config.yaml
hidden_size: 320
intermediate_size: 832
hidden_act: "swiglu"
parallel_block: false
optimizer: "adamw"
lr_head: 0.00409
final_lr_fraction: 0.0
batch_tokens: 32768
max_seq_len: 384
dataset: "wikipedia_en"
Each number is 128 + 32 x the weight over its row's rms, rounded and kept within 0 to 255. Layers, rows and columns count from 0. Numbers have three digits each. The size before them is the row's rms in percent of the matrix's.

# layer 9 attention key, 64x320, rms 0.0739, rows 34-62, columns 160-239
092:130137164044115145138069110120087118106087159127103079159100141124190125178098133141153092211179169098137143122115171154091155161140101141128154134082133108129174096105149163105171128145109000153168172117117182097156188132146122207141166104
109:106099146122108072090120176125148157101146087137109134146095128182125150109112071104139151102070061124112133142112146103197149125040154161116145127149104162155146116225103163091083150120133125104136157141099049139104107113122154087122109115
095:155159167092158123092155109104066108119117112083158097101153098089128149162153169140128094126153152102159134085126134132101135138157133113184153170057133079130137145074152100104141114129139121129096104149144179099129125088147125200148075143
089:032131126113119153108115159140109163123139172128125074185112146101148105108135142092115091116153180128142127162120176141087100117146150146114157129114090141130146062094133120187097156150110104115115198142084169116090170100134147131163048147
092:178160097068147101081130116158146059119123103146162173137110117091102144180108084107053159146113090166156116125157092090168140131102087117152151113153155126161174202185077102065120134123147171108148084154136069128119124125117172105076119082
102:102166095105158141152136128154084152146104106127201161087161073136095199118151156074097136167123093136129137112142132092172152172203119094157106089130136129132169132111120069142150139096122148092087051143147117120139125119136051113184105120
081:141138163106080142151113144126083109117101140145105123108142058119181088154205172136114147125195154162136160141128140150086128169159152108206168124046123100139120117056141105122185089101170086129087126128120122138146136123113129201138118119
153:146077164082151154138174135093155180102154163153128160197147126120153118132082110086172154108151141098105156131148188116107068139138108192102113140176163098096135118178105116135115178164094095129227172131165083158199102141121183165178159048
099:094136043117124116150120149104104145072092110095088125133125160164105113080062085117129117183097078176090155152168107166188174112090130110137063151163138171168095161132110191125070089098135181139141123107092089140128064147137136051079142140
094:069133147118153149128141139163131126154121122202084096110122175093104114095115180029078120130143123104158070125148093131109207137155185120146127099148127172125113061174120142170126143116139127046048154101075158119072146142093145122118154141
107:135146123092097146165125106135132101156113154119177162130156117114097113074138156114133112134142106129127113158107096122127147114142160113142168117113062099156080156108153141092118131068131068149073147090128134138185108101214116131118104177
101:132103120117159182152203128104168119146160159087111125120133182195133134132172141138170112104129100138096160145112213140115116113166179170097151156069160170187170146149069133133098164235088065107111113129057130170122173221170158128110117122
114:178186151108074147135129102131075077138082122060147152088150121126117131092093122135130106165173088076094116122117087114215176111161125109176080129107106112139094148084106136136179074103128179160032082100107156138106157119120111079133115174
102:155166164117127159079151119099135168097082113127160114185164057071139131169131127149114165134136197100113168116189156059129164154151141127171064123045139091132116184111152094125145074113110072134144147188146162114131107117104124138144135137
108:107181126071146146095157126099090136154097164172185124132176132046110160172091113121116074132179168129204153114113162112048134198164098169112141089136109107082170152056211138124172088104080128133146130140169184169106107141125086184143114132
105:147143186103063093157083153120147121133142123080137114147072128110077128133150110117141087155127167088124124149137110142096091123104105082112117183200172221110137132135130096078106121108141169191192180141144140137147136138114106117092131084
094:100096164165134109149147154114143171118074116182122093130162117132114133101128165107119118045048120093196163097182200126122133072169157130099131128138125143112116084082146132223037159096155117068143127125100157120127142154079105104151137110
108:136161132146157147118143160085124066096171101063083112134092112153163152123126135156131162180109113157164079121147207134147129104082148113146085106121144138135158158129089131127117113111128111056140100152173098110124110141088148116093146097
092:095142126102072127150127117139109103066150077115097131153171159128094135155121149170047103146120147086088132141089137090130093146123072159189146134116147140138141051167157154132158118150124089113127181159129168131176116104164171118179131090
082:120138157107082119119185077097106120141209152052121077163147091090127107143167171185119135133131175116084176172098158152122062106132135066070132162145108097110131139147111161060140121156123127128114176099128118157177080135186140061158132108
099:169101195130101114122134086123073112143129153123114167125183084143128038164160153127150142105125129105101101157109156123130099128127103095112121158118063082058095091102118124177200127171070089184085112115182138088139119144148115133131157108
094:059134149146089126062132130124096127072136139146146105148159081136137158156169155113132113119125151125139119149173150100132109124128132088124084135138125121119091160082118138163057128089061204107133094126114097144063151099105147140179225091
125:098115130135101122112123149142094136110120094051101106116114141177109147136166045127120137183099092195108093157138164134190156114104126112131093108181155150143184111155111151082104171101150140081151145121129096164138140077038160069094082112
099:131123101144146127130146153150191156132079138131121109138078122093112162079072065165125058120131077149103084148161073161107061128093152195137092126128146144163089063101147066142085106148203137108154168074092135170119182109148151158152157147
103:099114169124112105160111176138156068172140116144081143157040149154161140062125115197133153106083141071062076123136133145092123109067149152095145161184144186109102088144117134140122154136128121109110158071103105098124170144101134141081148131
094:159139166149149087136103112112134200166149063147167124078091114149133168042112127145094164125048160129131103119092118098056151144092116135143117149093116127131113150120146182113161151144124181141064113104091094083121076081130123036157120156
104:140136149091155091132089127122119091191186181135121144134132060106106143129113129137116144083132132080090132128131123116125121111119102100126206170139041119076134140114101145202095136134122100121131109107144121115093180166155130181126091093
092:124089115113153145108098112066154135171110142113140095131117142095116140117089168087120096158138146131130103126142142115130129148168136143150113062067121137123131135127124119131124150128101162041144180145056163170143164180139148193160089123
095:084140186134157138098141088102109121158133112080126086106217143083172130140133193139087128054137138155162130178137245125064150139152142111151112120123094109121109104123141129151198091162078125144207161127128177126128099157130124114112120109
# layer 9 attention query, 320x320, rms 0.082, rows 35-63,99-127,163-191,227-255,291-318, columns 160-239
093:034136158182179177105103117146114138123150151170168109127165149143190093190144164095158138095161184166149144086160198118104144149155074149093129156137160073125171163109118114187163135148094079120191146143127121134133110178087108152216139071
107:119146067082116122156134146136177107123092109133122144110097166111120141104137079165090118175111072146134120185157072155149134136119158104146150088126124187144144145110110146073168151095147165110081126117101101137116123146092122071088110148
096:093157122182142177148154094088144121112129098135108141086090220155090153108116120166085129171051078110082079132197065168120139065095137172111112115141144149077141133167116120152122142115141123124085096147144081134157187117106102115086123162
098:177128146131152103099123127110129169126112133164128081112157113141151145063164117133144180106129170099130131063085222095053146134135111181162126179094094109107115097105100091159089081156101124077169106111096141139064137165157110172145136121
089:126129133144110114159101132128127086116116081123095142139088084119104180057152151113077131128137164154191082144138135130156143059099139100113156125122115184121063109111136147088077137159159174128128174096109123163089166141161176084038133146
120:126138080122138136091126097151120096158122100104161167091147174153100150082171090163102112152087088177172090129135082149155195097144158087148133068142133160136083136145134139087103111096145192141079091138115126126117129099069141091059085179
090:165129166108133137164171114129109144102140202132154137190146138111156155119133128135145135062130204060117124138121154113116117144127116197130125157139121094145144135124136096104132191157110079131173151128158151111133109136120177175180147078
091:119113200153171155098141175152093139096140127161142169135128150101137111161215173146162154105118108132085131076096137067089114121129125203119149133108142085096135111141148118176160139103089126092167132130186164082100106094179094167175161115
085:124102091208097111136111165103185130127156132147121130116183100135119140141148163085183112097122081189173239118100087088146121130129126133094160170130119125151104079064163104182093116155106109139157130134159130136191119110151099109178108154
084:124142149140133040052142074052119169063141090120137125121130159159126111139101107145105176149149166155175155160155156142156184168098128053139147161076126151113146096121151198126098094105181223163103119144125106128075134138095141090073147133
093:122165190117080153119099105156096102152110139140107181113153129106140138123157074075087161156117202112130094115165147113117175042152147155086079095127121138070105095113098144117150168085081153151084124129135134122112146095028102049122115138
098:120095126163116099092100145132123142087118096106073097111072091160050079182153178146150122128100155166137135117135091129147145113125108108152168171082142109118153177097144184147191119121091089144118132166174119073116048067126109152152157134
108:138138094131120135130136148165152125115163107099086156143112103106123099100134159145163159130162062172117111134174086156162156127086145062122111116123098126193147132114108117143154100100170116119116139132141137125115161160165137112074067165
096:174117051124145117141127123181171152136107100099146133116071150108158140039138106175121128130109073118121065187136099173112137152106200084170158090102128167180092109169120099052086088130180145106099149114113106110105169123176155141074110168
137:086100135109198136127150142085092144115065157129147128155168143081118134150078156151099096116142153142105133086120153118072102137141125208180140136063132128049084143112172094155102103197169148060160110146099149140086115112128114159167094104
085:111175102118126114131071139098091084106171108104116128187152141127099177201109149164152125156101137107145151165188113149125123098097117094139107103164139080162153160129111106110156105117151167127107087094112133168197155069126136127149095155
126:133133147153180124195180110111133153177098155162137119135147175087088083142122118152088123091125137105140166095089149145092062147180158208165162135126120120072129135174159109078134106126108105158199115101098156166113123125115118111157121110
096:137115175184130079144143105182144140184147129197114096098151147151180113089166104163115128073084148093155104180147169179104166170142100063128135167130088148125111116123078163151078160154089138161099115099085051170120220152123139076093118153
181:149111118081151124162143108139115141135131130136183211148115164150147136087134071161175179053109164130100153102113134109111103148129128167121138164124053122053106123157122160108076168143107184153189111132127101153124117115135135146119150087
150:098141060137119092205111120103122104148067107139121102112086129131096098149119130120127105185130119162138131173155094143189138106100129071145152080141168142226163174105112139142172110109157162130111117134136123089167136071113121136100078122
092:141113111155157131067111144198170126118184121127097123105140173156127077154099145092091121137003054102137144091080134113145120126064057116108113177125138146159094081134127087102112119210135104154107180061110085095094137072151118141143121156
207:119098099117167137197176121124114131137118171141151106159138159096142131094106100166161136054125156090134154094101163101089079133143105176131128158141127116107112172157120140114098133163132122127209110126120108144135139134154110168154148088
095:163120145098128126147107124082107112194128147116169108150186177096079132150110178111152107118131131088101144074082156144129109098151150117111098132139125122092104183073124140164111172176182113071149094153075132115132123115115090173141176123
085:079182192127170168147123138025080143139156134141154148126180170163104105234130121119126111127135145111143139125049145144145126117122105172126085151176120080078145140134167120137161141173149130124123150149119183137150130110081135180176146095
125:109146110118110200101120115119108106112121119067152115152181166065111125144131143132145120094220146144161150131126166096111121107193108130143142123112117101058105137143190121140156086104115110129209102131106182132160162163177116173237134113
088:115151198148152178083127138061117166084133140160142179164121118157087163159107110126095148123121120105148165116146108072187101116116107217127147133131120137136127148158155093090138182175075085165152076104106134144137074100115159125141156106
094:138038077120103130158114136151127109137108083136119130119125147073122158033112119095075123105138096102085122170141118154100136134116120058071153141146134164125111114125142185107102040144102125156132116128133155139152165119157128054107108138
096:143122021151118105196148117106238102119136142130158140098106107121109102126125161152206128123103082124132132133136117133122128139074166063117157121071161120149132159126152162116050083114162090153119114100134114129134136170184086051086145195
099:111144120110115122048068135162162121097120115146147123085123117125151093159103144066149116188139168121137125198158117197045050092114099105110133170160177112125166108188071098141136114115163089116110125129135192133122107130091174142108120148
074:105186080188159205109102150147099160130193143085125124085095107171143114214095157099115087104107129135157105126156146111094107122146115087100112072145160145118210147075091127104139124123093144124109151149082105124148158132119108122156128123
071:146187151091175127149131104131201165107102149140168159145178127145131139152128153137105131169118138107182172112162106089132157149183146171197063070143136110112151169159171164107202150145094079192150114167067122108095132139104112107121117127
102:139071160163088150102164111127157122077156074097127124137123204138109115144107110151105105134099113098112131135173098132096125124139125165112104141149124078132096142165097098144086182136150143093158193154144119144160159092130130092103148165
088:120109132143115093071092134163061100157067107168164143114144074127125110072135126062113122116129154112118087185057162080109153106174147142197112105140136094142175121112076137148120117077080134103111128170099141106138113125070138115182167090
083:121120065184134113207110135108164122173088149109137077140154168103135139073120149157112155134190135154112104160147120162164144126131146086146196105143093147107082129151126103129072131128182087151146138154158102148064100175166083105070125143
094:146135094135138115089105132157111105130113121110138110105148145095080145114158100151100113144080071165175135150129061120140157104155146089108154107118095137169131125131155174085126100110174173143056078196105171129130116086078115106082098170
079:126099183123081143177172185139127168107144150161124157157135090112180184085109142112161146108169199085093090106180150128100169139122124183111084178108147118138119126138114108127145143135110092145156179082137105101086143146156148134178153104
073:129158114157069093169169119153156152163085076179077119132130084095121153193140150158116150102115148127157112163127108115146149082115164082044109119113198105130130108149118105107126113066153219119105127120171091121187165152082151116145149141
088:131073127136130088069103163089101177128127155161123117125124136123098162157192101139102061128106074163098168123118108054134182067131071122161152131109178117129126148109152105139156116163126148142093076100106085082211152112176112050140132126
110:145145105108084105147138130137151093100120131122113106081141173116156125130081109133166113129151117051133132061098134062102097114111110111117150154126132104120143163141172135113145162118128117134174153150172150102080088191172116111135172147
097:122101163096141099152105095136135141108110134170177144130216131129127150069156069093101136106128130161134134175133120066103164109137126139117121082149151190141134100135144163108134137160094156086107125115145122119085093118165122107125123139
110:148126124170102147117144134148123169145142088120081101121096112128133164147149171164132065178127146111164120168195109173136154083165160108144090088083192129132141136083038187166128116084120114149110125112099110179100115119119154118097137146
081:144157084194140102143138148133120132155105126160148166077140135103135145148143153146133115086151129159119099101105091138158074188103085045138119131129135159169120123131144127191163146097182092101115078109190128175129064129147110114114093148
074:070094114215157179152111100118108094144077137098215128157123185090137116151119146149194105128150088105080123139136171170107147085093168136212124139111053114125067106161070123107085125124188135133168191134122158150163178131122165170062140138
105:117113119116145127186161145111121117132080162156103174141138081102146143148110141104092123091104183108098131113141155119069129096109106122141121088154096128049103095188218141124099089151194180108170127129158163117095091188129154173126135085
092:143132121076120101049153086103116156159153142135176168229228115131113097113165118162108098135135146119133177152139123104151098134157156118154182123060149163115080131091130154113131109216125051134185117182116119161137155110149120125152075145
100:135153140111131116147139121173126156122157077153110094087145110124134086160102130096074096163122124162159154155071149171103108148204131107159091116109116147118162080126154168145133111083042135186134145044131117107136108157134174098126086121
103:142131159152123045072146146114091118107148100130133101067158104178142116177120152133104148159096135119132085129134120179123179167125144080072114150152125129094173105153141136095174160111118141062089132155108101156130132128142158123105120130
174:127124159098089135097081140111153103124103100151135138096120065165139161187094163113134137205096149165129076152116124114151147145056169110096117138201151159145138069184143111113140119115130151124113193107171104093107111081115160121131157128
139:124084106142164154142126077081089122198124170114129132157107143114097135163135146161114142102152120135129112085177119129095161137138114159177173116092165108092119118117040118094048119159186193129114091210067140135139167154134135148112125122
097:148108170149246124132119161131110066140124149128099160180095117117131141110139086159076094081091076105104156127091160143130102180081164162171171124111139108104164117148074176087135186101163156126134172141088119119161147103126141083154132140
188:121179150119115131101086137142114107126132117091065079120095151149129117117164139143106125184059159155122108171130121179119166122086134143123099085145194168157191087145086154094170148140153153105081172130141109119138122112083149115087134158
099:143085206148183085087105134115136129139152100087144116151126119151130174147140104139088118165055156112122136192113150094113163098123196096127150149146108098115181142182105162151145132136110161111081105098105126101148130083138169124102142109
083:177120187105124088065181154115126098098184092077101103116094157140129119115146103128099098170053161121127071197130119165079126119099153152066164090174115152122190135095190112081152160173185137130120100138108122130181138106149121149120097152
117:150225153081119152070146134111124108083147132097031164094102151138133104139137111130174121153140164118134148168134137150135131117125101135131120126125153116132152102070134111081196102115120097140105133135107054109132145098085137111179110131
088:192143088118145144113160147130155139140108114139162090094116139162140137095149155151116097100158118104141125162180121119128113164128130079180179096071161141135112111066086069117142092155142093033149121114076136139094158124152111100115120173
092:101101121125109124148116107147156150153143119156174110088170116112170149118122086084152087095196074124136155164122131110149086087139143114111150207074118166141119122093164151140065118170100020137130116120107177130112159094161128085141143103
091:165125102235099135132117122134122137080077195125155160205091111153127071122116107135187126101100126125088134107179115134136072053117130153136112145079099111115135148066136144120054081163153089184180115100095106162088154134171127156125138150
101:119125126198134134112117069143130142157132133115165138114120114110096106137155057080115107124193104134138139139168144112092122164179069134151186133072178111096103092153096128175111152131057084097189071158131118097136170180162108120101115148
091:123128148168151158121116143139092120101183107124154118169157127187097095186144131126141138114176158158103174106177163090112109116118081208091105132176132127141137153167136085129195150109121120121138130118136102101175121160113105123156132021
093:179123127180128117108074144133133141147126091131146138100141108115110161074184108150120108159101094195166173166097080179125145139167134085180164070090098166111077075107134134149092097154147152141132091138118118117057140099118150085109113191
090:113181161126135155106141125095134129133124151115131100115103140149113114114142089148137150147129147106132090185125133145069108119154196142099128135159142146085100069183095116121140192135122189128113093179184091132126206105078157138127160131
098:085172119121175064146118147135138110148142130146174131126107117149118124111147098152066139131092146111108105145041119099099140145093110135127069107146106113115171169187116115135138154108119128128163112175145152098163134099140157084101134148
083:123118133046197101142149141106249128147172139097101100134101184099155116098103086093075112126131108144122084151083141123098091132067120172114176148147153109066119106159167130123185130099097103095176159101094103120125137158116086143163117089
118:115132092141125140075106114118136108126126067096122127072112147109098108105144125162090078173088090170162099126103105179128173125155165070146115055106092146123090151107115139077112119105201166123067099138103158144082156097074119082053063199
116:128131159116140087162172142097093137119102168141156097168154134159158082150117136129171169108144178109137127112133170083104097118136074212129116164126133089120144169169131156109163153150103133149185123097140122143149080138094104192169163028
102:132129151161113092119158082124095116115171144099101120158110113121073123150142120177120146129184164122173115109181141096074126117152070221104118111171147141115205140093133091094189137050123153165108138129159112197167138147076079130174153051
093:130125124133136096125111157107093167112125112139081065115090116186100134157150106106177120130131147123104155082168177146092136138153119184114088094137126137120137112130101109156142145171124127121096112173152082172112142127115051149185122095
107:114110105218127125069045089168139105171104094133189140105118206090116142162171096180124116133130117152142122172137082147124151115116122068102105101068138127132104114081130162175087089097165155048154090122132109127128166143114142117100111189
103:122125140145164135179137120074112111156087184117143094064111175150155088128067070100159107160114134132153111112129169164124155127112138144115033099095152101106128169192102131098146136137156130094107099135131085100129156147072117096113082112
102:162178131145074134065137073136091075113154116082049112066123087112127130155174150142104127186126167129139122106116111121136174089124105086153126189146147133132156153086146174139165140067149117177039106110131153125111090094121122157160093155
090:117151128139172103070134110146136098108116108127154162122194163154150104123161152103101132126083084104211138149061137141151126131126089130124139119156130141129125148135151171186078103090126125143167080164127190118135170084138154147136130152
088:176103157107049101166165102209205157126111091129137169144127136123165181077138141102095151130115124086132099142092090138170123133124140079166157152076103212106075101159126131111070149125109108131150171116082063129112156142173175126149148141
115:115110138100111155084110096125110090110092152117071152112114122094095132169119168146118074190086141153139154124159079135155194121127155149154109094155161135172115138110071114108141096124162158147067139143157189151131127065090207117058122144
111:074119158105186142123151098087095180127174133139159135168075122134126123170098107110134120121132202109142119131174129108126105081116077212096124148150169130083182171195130170074206117135089087114148096118135128152156121113133128193171194069
124:098156156144111150117141127078174118138135130108114090087136125166148163156075204128116126170111090153096126164097082147157157157147128104140143111139142146140182086123143149134125141093096200102076188134102118108140140115122137080098125121
091:126094151114171112146090117146046132209121133198118104112142159169163089094113085142135113077062085160172121133128129160101118178154107144117098121138061152141077128153092088130072164174107101139098117149145114099113153122154110109093104123
209:092156126127102133099109093126101106140099115107100114088107135141082170143145146125113099176075140172172129125135065175171197119115141079161100081137155132159138141100118182135089103083173171084054136165140130121118124077088125119073121196
199:082173124126116139092137112154086107170119117102114120090089108133081150141183143127128074182076128173146125118133079170178191115155154076161127120121130136147119123069125161150122119100178130094061108147161140102111143065072126124071080202
119:110114118136139117172120100103137142121119150147089129185098165110131126077074106101099153091147179112105151067100158082109087129114070178114123150119140124132089122227203116123109067149115128207190174090118135161134106113158135164183141090
262:157093113129145103178142141131129129115138159152162152157131127116139105105096093166139180050181141084107142105122173096083055142122109190111170158132119089090110113147149078121146114163117095154198106109147130140140129174176071142147133069
092:185105099141104136168101136105112129119127173094128121191085144113071130138142108133130112187158157146091171111128142150127138109117193138101153084135123124142136185096061117099131100106179173126088125106132153175127130115103132127101116115
078:146136114168075137161153148072143119147094108143093101159118118136074116166113139098172129154196123129142150165137087169156093147158155120155113051132139100155128098058111119070132117095118142115108165170157121194112129128137154054123147110
165:161140117120109110132104131141130105103118149153180116163132123072108075149115112102105164081222164091126165170134179107070101126113122162073165118117130162109089114178127078078177093137129126113181113160121131133147150144183130126198166050
105:116159134112130163078098098054168149152126148153175085074116137110169121080111109150193105149144069148099123144113113140146109113081175093158098090082122086086100127072117162160097127154144120148131109115117167086111131114169081104086108200
097:115063102131188151191131131096133156135155172141111089155132224115183095097111095127122137057170120122123100131138167091111123111064119156150127161130132109085107099187160165120089075165115096119181162099075103138148131164172134137158154103
096:120173144157065142143150129156124161135129153139175182125162087108156107133175149142114171102160129121132119118122124149091080078153081105095156178103101137087139109099129137135114091149109081089178111104161156140082121125150113146199130131
090:147110158176153142125161155123102158106148142115138153119127152077099128096146151080161137131077147120088166101176139134082136124126121185104169212090154112121111117147109126137136067200158137162129113066113196105134118120144123129150082105
077:105125114115135103123080144143129146115172170156082079100129140170154082170129105182118105134207103140115136185114140126073103114111134144116153103170177117165151088127164140101145099112139080132109136168114137155165125118102110196179112143
090:113115136105149138153160143129131124134071161176158100100139167117094186102128134134060078171118123113116117124124091181144141130140185110124161141114138152120117103147100115130148150161144131150097120162070158135124113132147155067136152165
094:131156107157209113155131133107128139120154141124168100143081139164120068179109121142117163094162078109085093139136155122100081140113130162123099081161128101093167178180122129121138099147158187148194125137112141111150140150106094208129161080
099:152148096134107121144181129132093103169064093151216140057125100121109134099156190129156162157146059074161115119148084145103148139125162041139124138136102187086085157109149116132120086086125141108127153132183154126084121163170071135086158175
099:121037132149073143134108119122161106158113108128114134116153135099097172088125129107168122140129125176174174131112103158164158123140162115149136147124088139146059088123130112143088118120088116117122111100119108200102175069136121074114084187
089:101128116077115093081135150122117125155086074093162068133142181095115156102173102153137115129074103116158068120144101157121167140167147084117071107134087150108109130086136139124183141106132127118061100123087162111113131121091175101095074166
086:152141163138185151160152158111110110130133149150097157135131138153161095158148093086159134147157203105113120141151161130107076133137076210140101113125174113076173131153125145142160102102097094137160159120139101118145149190140161205144116084
092:084097145166146166113106148165107130131133165202087153118107198120142073127179110122133174104146092130149144187182124062119141115127103124094111118166116142174134148113133118100105142112113157122143167148175107161144145131126189089116189103
085:187097082138174121114092146102129146150153110139097098101127124127071136126138137146082087136116189139151142120171086130172142054098139089121144086088132117115135089058130094174140070116122126191069182199082084171155176105176076111143053149
116:140082115091151096129188114093127169143078134159196126110137097106129136096158125148065139119128140166163102169145098148138212173148154105159142132145158128139123077145114137164084172083117141155045104155120113129119115154110114103161124152
090:118170158139154111123094174111051094149094132109118111114148157127184156123095118123127132117171191132147138089106158147104166101124147191168108109132128083095144149114150151166155111106115124173099097214143159105114117127126119138185093095
135:189163108087085136134116151121104057139087126103094104053119069154087093126145150124162132196132124182149093151152097145126165131127187061155123132140155112121133137104140164083125115049154169149037096126152149170098148114107178139131136185
086:162130115153074146110097107158175156098119141095160155130176078077117161120140095122158133107123123132177072120138127118134111146157175078110121120076093147125076143099167126148167087151156120140157141087190143147105125150147140103051133147
082:150108156113091156143154081163166099086112118073154172158167117118142176125162115131147147111159069089145102114156108112135099145097164104149133152089092156114078140140118074091104123183155126062185124088135141175131148115163128162115174149
129:103124146129192124145166159125124124097149140150116136147147130074148097142156148142131142063159123069117190140115159110089096123113095149108177100116065111116112101136178097079149126191139122149191132152172101147100105171154116146140114047
103:157171162094113122097082150093096167162199114161101129180155091124145132075104091065111158140130218084142159112122098100155108118137110158157128121124142109101145103106161075183142087114090110191108104164128081071147117151165183145167135112
131:083115103179146119133164151151090072120131119144113161143154137086097135096112116104137159067115083149127214098099142098122120113157046183138173178122139105185148138086144104170126131134112149144168085058097116117128131112070088132143175110
094:149147146114152130140166130099089094114137120154156100095130142190161061127151101152145120134169154192151092134101189123078153139135127148170123121205140120114083118168126124134096165051117129151124100163128082154119166117093100092066133103
229:154087184100121152120138160128129135127143139158107151197165135105149128130096092133146181063203155102122113140128182095111066129150105201123167145129106130091129093122181074104170107164069101155186172121159098129155116170154139129175174049
220:155083155111144138140125163112148136125150129144139144179141143080144131103097102147164155098193167116118122120132170103103059133159103194129141126127121129103111104113168085119175110149075096151192150108160122138146130172163106121190152040
119:106130197121150149091134091113122116118143099117196200153155114128113121105135168128113183106197125095099169133119107122140145166045132131095198162123024155086109117133153091162111174172107149114196194113148075103101106114134123144135125111
165:109112179091143166099122138126097071126151107101117151125096169216122140140133136154150119187088116154133124188117120131106133105119125136137165144203126100164149102129092196139151170118111155119170174109161086121164119091088118139089116142
084:155138133134211090176191145106106117182091114109088101161080187098100052156169212125121134150164146102109122095087138119117149061147108106164131101137166129078123155162210155137105120109147109144093097162129156086094126143136119175158151081
095:113167105157251128161155126097095154092132159100101116187116174137121080188120151138138151106155116155133164099130153140116087133111064196155112126183164098142135110140143171133143131146137114127150111123133093150135092131073079189163109068
128:163228065103093121130128091125117152173139130121162075141157112143093120145132170151101112116126101100127160087138103143148149135142103102146113092109106136132063108134109140117146107120134090112073129189116162200134153140164122128134118190
101:144130136136161128096054144093106192152182120136161132112129159052148145036056122150092124101128152082140116108120133147104166090148112131107123160118085116107148136105140064185126109129109066083143110171089124079123116143185104093154126142
105:169125144135093147171066142138116130190132107184134144138158164079170164110068094095119123126162142143171142126126172094094116122181113177149115093099147149121117115104154111106101119131105092180145148137135097194162113147149114072176128109
103:138063185129162112160153171139126153081182179119107178236130099179109151129140083140140120113118109111144116145108136074135085097072090220076193147183166116074155118105138097116121096136166126144195149117120097159196118142114110107140148080
109:116148141143113111133074097122133140147174090158179102050066160136146115147119155156102097129079180093159182140123142109067113100129115133142119131130127116162143134135155135161086173080127121153088096119119193146117162084112165112166112147
071:109128161183138163137162131147099142123128132081107095134084138167101088142160157110160142104137128129132137080159148161091103148114111208065112119112098121118121106100114048138147154142114080153129110149111168156138142139089135088111141147
082:095223152096104159149126120130091066113111126138136116098200137122078120127199151141136180117166166140103158106091149142141092160098144164190102088050158143119139144108117163142157095114110100143117081118083127157120183111080143123103148133
089:114106144152104207159103106131168112182065204176166119132155163124162147044139097094130152091110134145137124089157106200079116121148141111121132151108176099102128142158128159142104138143140168167075111125101130122127121127157158144118126164
094:141154154137164069108142125149131151178154079124124101139143081132207150138127131081157156109165129199130109166102144100096101157050157153110148157111101165191160132111129161164123141070150141120093187099129159054099154160108147081100096149
086:114146137102102140120116122129125146134151151128135094128163152110137178111102167144136122122128150085092099193087143121148188054171200106169146101098058104096115125074107166132056103101158175122123133110014211118102170143140160115097134124
102:125171094117109132058112108128084120131114064093127137093121128118107128097147133117072087184083089209164095123097080110173161147135124088121108104104114132139149161147127141111153091110143184131052085148124135121096152099070094082097109191
078:150090144145139139147186107105086194106163171149138123137104098078168121157115124133155117120086114110121185109128178094110070138128141133093147137111145129118169180196147099180128161155131080123163075149151161103108115165141153125178143067
080:132104142161112066117198125084155183138165087176149149181143131146192112144163090162099101116091118103128137152100194115119079211107219156075096123093131162163130085115113085137078164102165161101121124172172046111154084103113107108091067108
094:124097146125134150091167176105139126151102091092146127097128086204090100128154145112148121139062108145075165107103081140176093073154112133158134170069124106098107126045147122121132158159094176115127106188121163074157125124110129039144092150
088:183170139095113116087129086088186192056197108082120075107122082152057149142172137109091101157145099078096134111112067070229067085176106122111103173134080101082133149108117109174133057100137116129164122130148086169146097163146172146150136136
107:111180094144196177169186093179129125127115065089066133147131185151108109106145108116119214120143129133118119112100105178130144109163162078155105130155145079131114134133087161102105095145125176137122117100136073090098143090116108119093123128
109:174136109169121111085134104131174149180060143101110100112112123171126118104162176121167184166159090204113098069133093126142112088159131118144068221091141113143114165153146138116155142137103142136120092071109118104137095127106081126080105114
094:114133115148168118114130111110071078106091137149173171116100150189145171093160144055124141166153154172130072157084148110156147147088151081198112084176089152130141168156104138127113112034084134078126085137127105076112130106095141097112122130
078:120170176079069167131096103078091098104082132138203104181175093072154163115135102172170176113178161169146129148193113098121072161172063107117118163109153133138128129147156157090195146162120100162155128081143160091103159150112168202191143125
098:157109119134132112160122149173140146123087107141157094137130196150171138134095149127102121114077150108130179159144140140154194122131091133180159122092165126098158081130171156156078121209139166074143119090090178145197119145184135073165085072
090:194133138181152129089151105111116089126130073152101153151033157187123146147131074141104068147036085129143108161111157128150165132088120069108124097143127135150109137152149156026162103178114188158122144168116146148175155067129110116139153107
102:125156149137132104099178082139122145156145136141115185088126132192186128193127153115114107127108118132152083135043167150128152082167160083144119139081096115163144102152142144155119167084123140089061157120133128134111109095136097192072103144
098:053124148107114115153130203105114167201131143135160104172167109132157130152195098088113173144093085058138168125093108110151144110115126149123118147095068125139131094107113145173040147118121120153124115155097165101125165139136117114132120142
127:117162101140155141212144092166134111133067140122186144128145162115143086123159144095207120096160099151096082087121116159175106126174166120170116147049145094107090159108141135189138117120149143116130084088118152106075142103159085169105111173
160:132122063108179109115129104093112138130099127086111062133068118162054093169140131119107112171113096195118148118114097176160166156123101111166118156126168103125151119112133158046175128186164141055086105155146121101148134082120137113097078121
106:077139176125136141156122174144117147129103085179092079123099118160148172145093189168127146117110116114080143130156097127169123100097164093083192146064128099147136132136168138136175117129127095078111139139087168144107166122135125082102113142
151:110086147133124171171098134076117122135100196156132123126117103046138118125077143132161101082143160081117182078156168086096083110166123142110127149113109113094099167143185109130095161156079151142184142137146174105130132144145118162146155087
089:102156139135101146126123175165163076144143078105152077126164205169097116130136106144182118165089116116100135157142097166125112108170105134108104142116202137119134139135143107174149132101116121108151083073127097167151125200169101064090110113
086:086129161111211187141128134137158142179136117080126111124108165112153112149100066156161116114134083081049148136133157179111143079120134152082106126100135107112108119090162086101123121199120116123163125111104093141212190122162136130063072132
142:166181136183136119106114106164145091095116117088115078124102130183089146151123137149170136163172070171084112129124090162186150159136148099132118128105202097161173116125083146129177132106158104078075120151101117145115128099082113105053118159
086:100170124186187073084134149096132123139117133134102084095136103153156104069152160103141125068095114153150101166101119133117145144117129101159121105094115135118107131097119128107141109139104118134075067138144155093139092130162109106087161142
098:102147115153081153098148165114091161102151201082120114141115104127145181103188141152150121121075135054108124145098150120102138100175121157154137230116141197147103151103127166071076142153148144132140100083122193179143146125136127118115146158
093:195148144137120145156101078133123145137168117160091112148150079114063076124106142133091152157112156130079186159147123105135072154170136114140120159057140149181131119132153109146152158138148079123098143113105129158122105166094166126087102152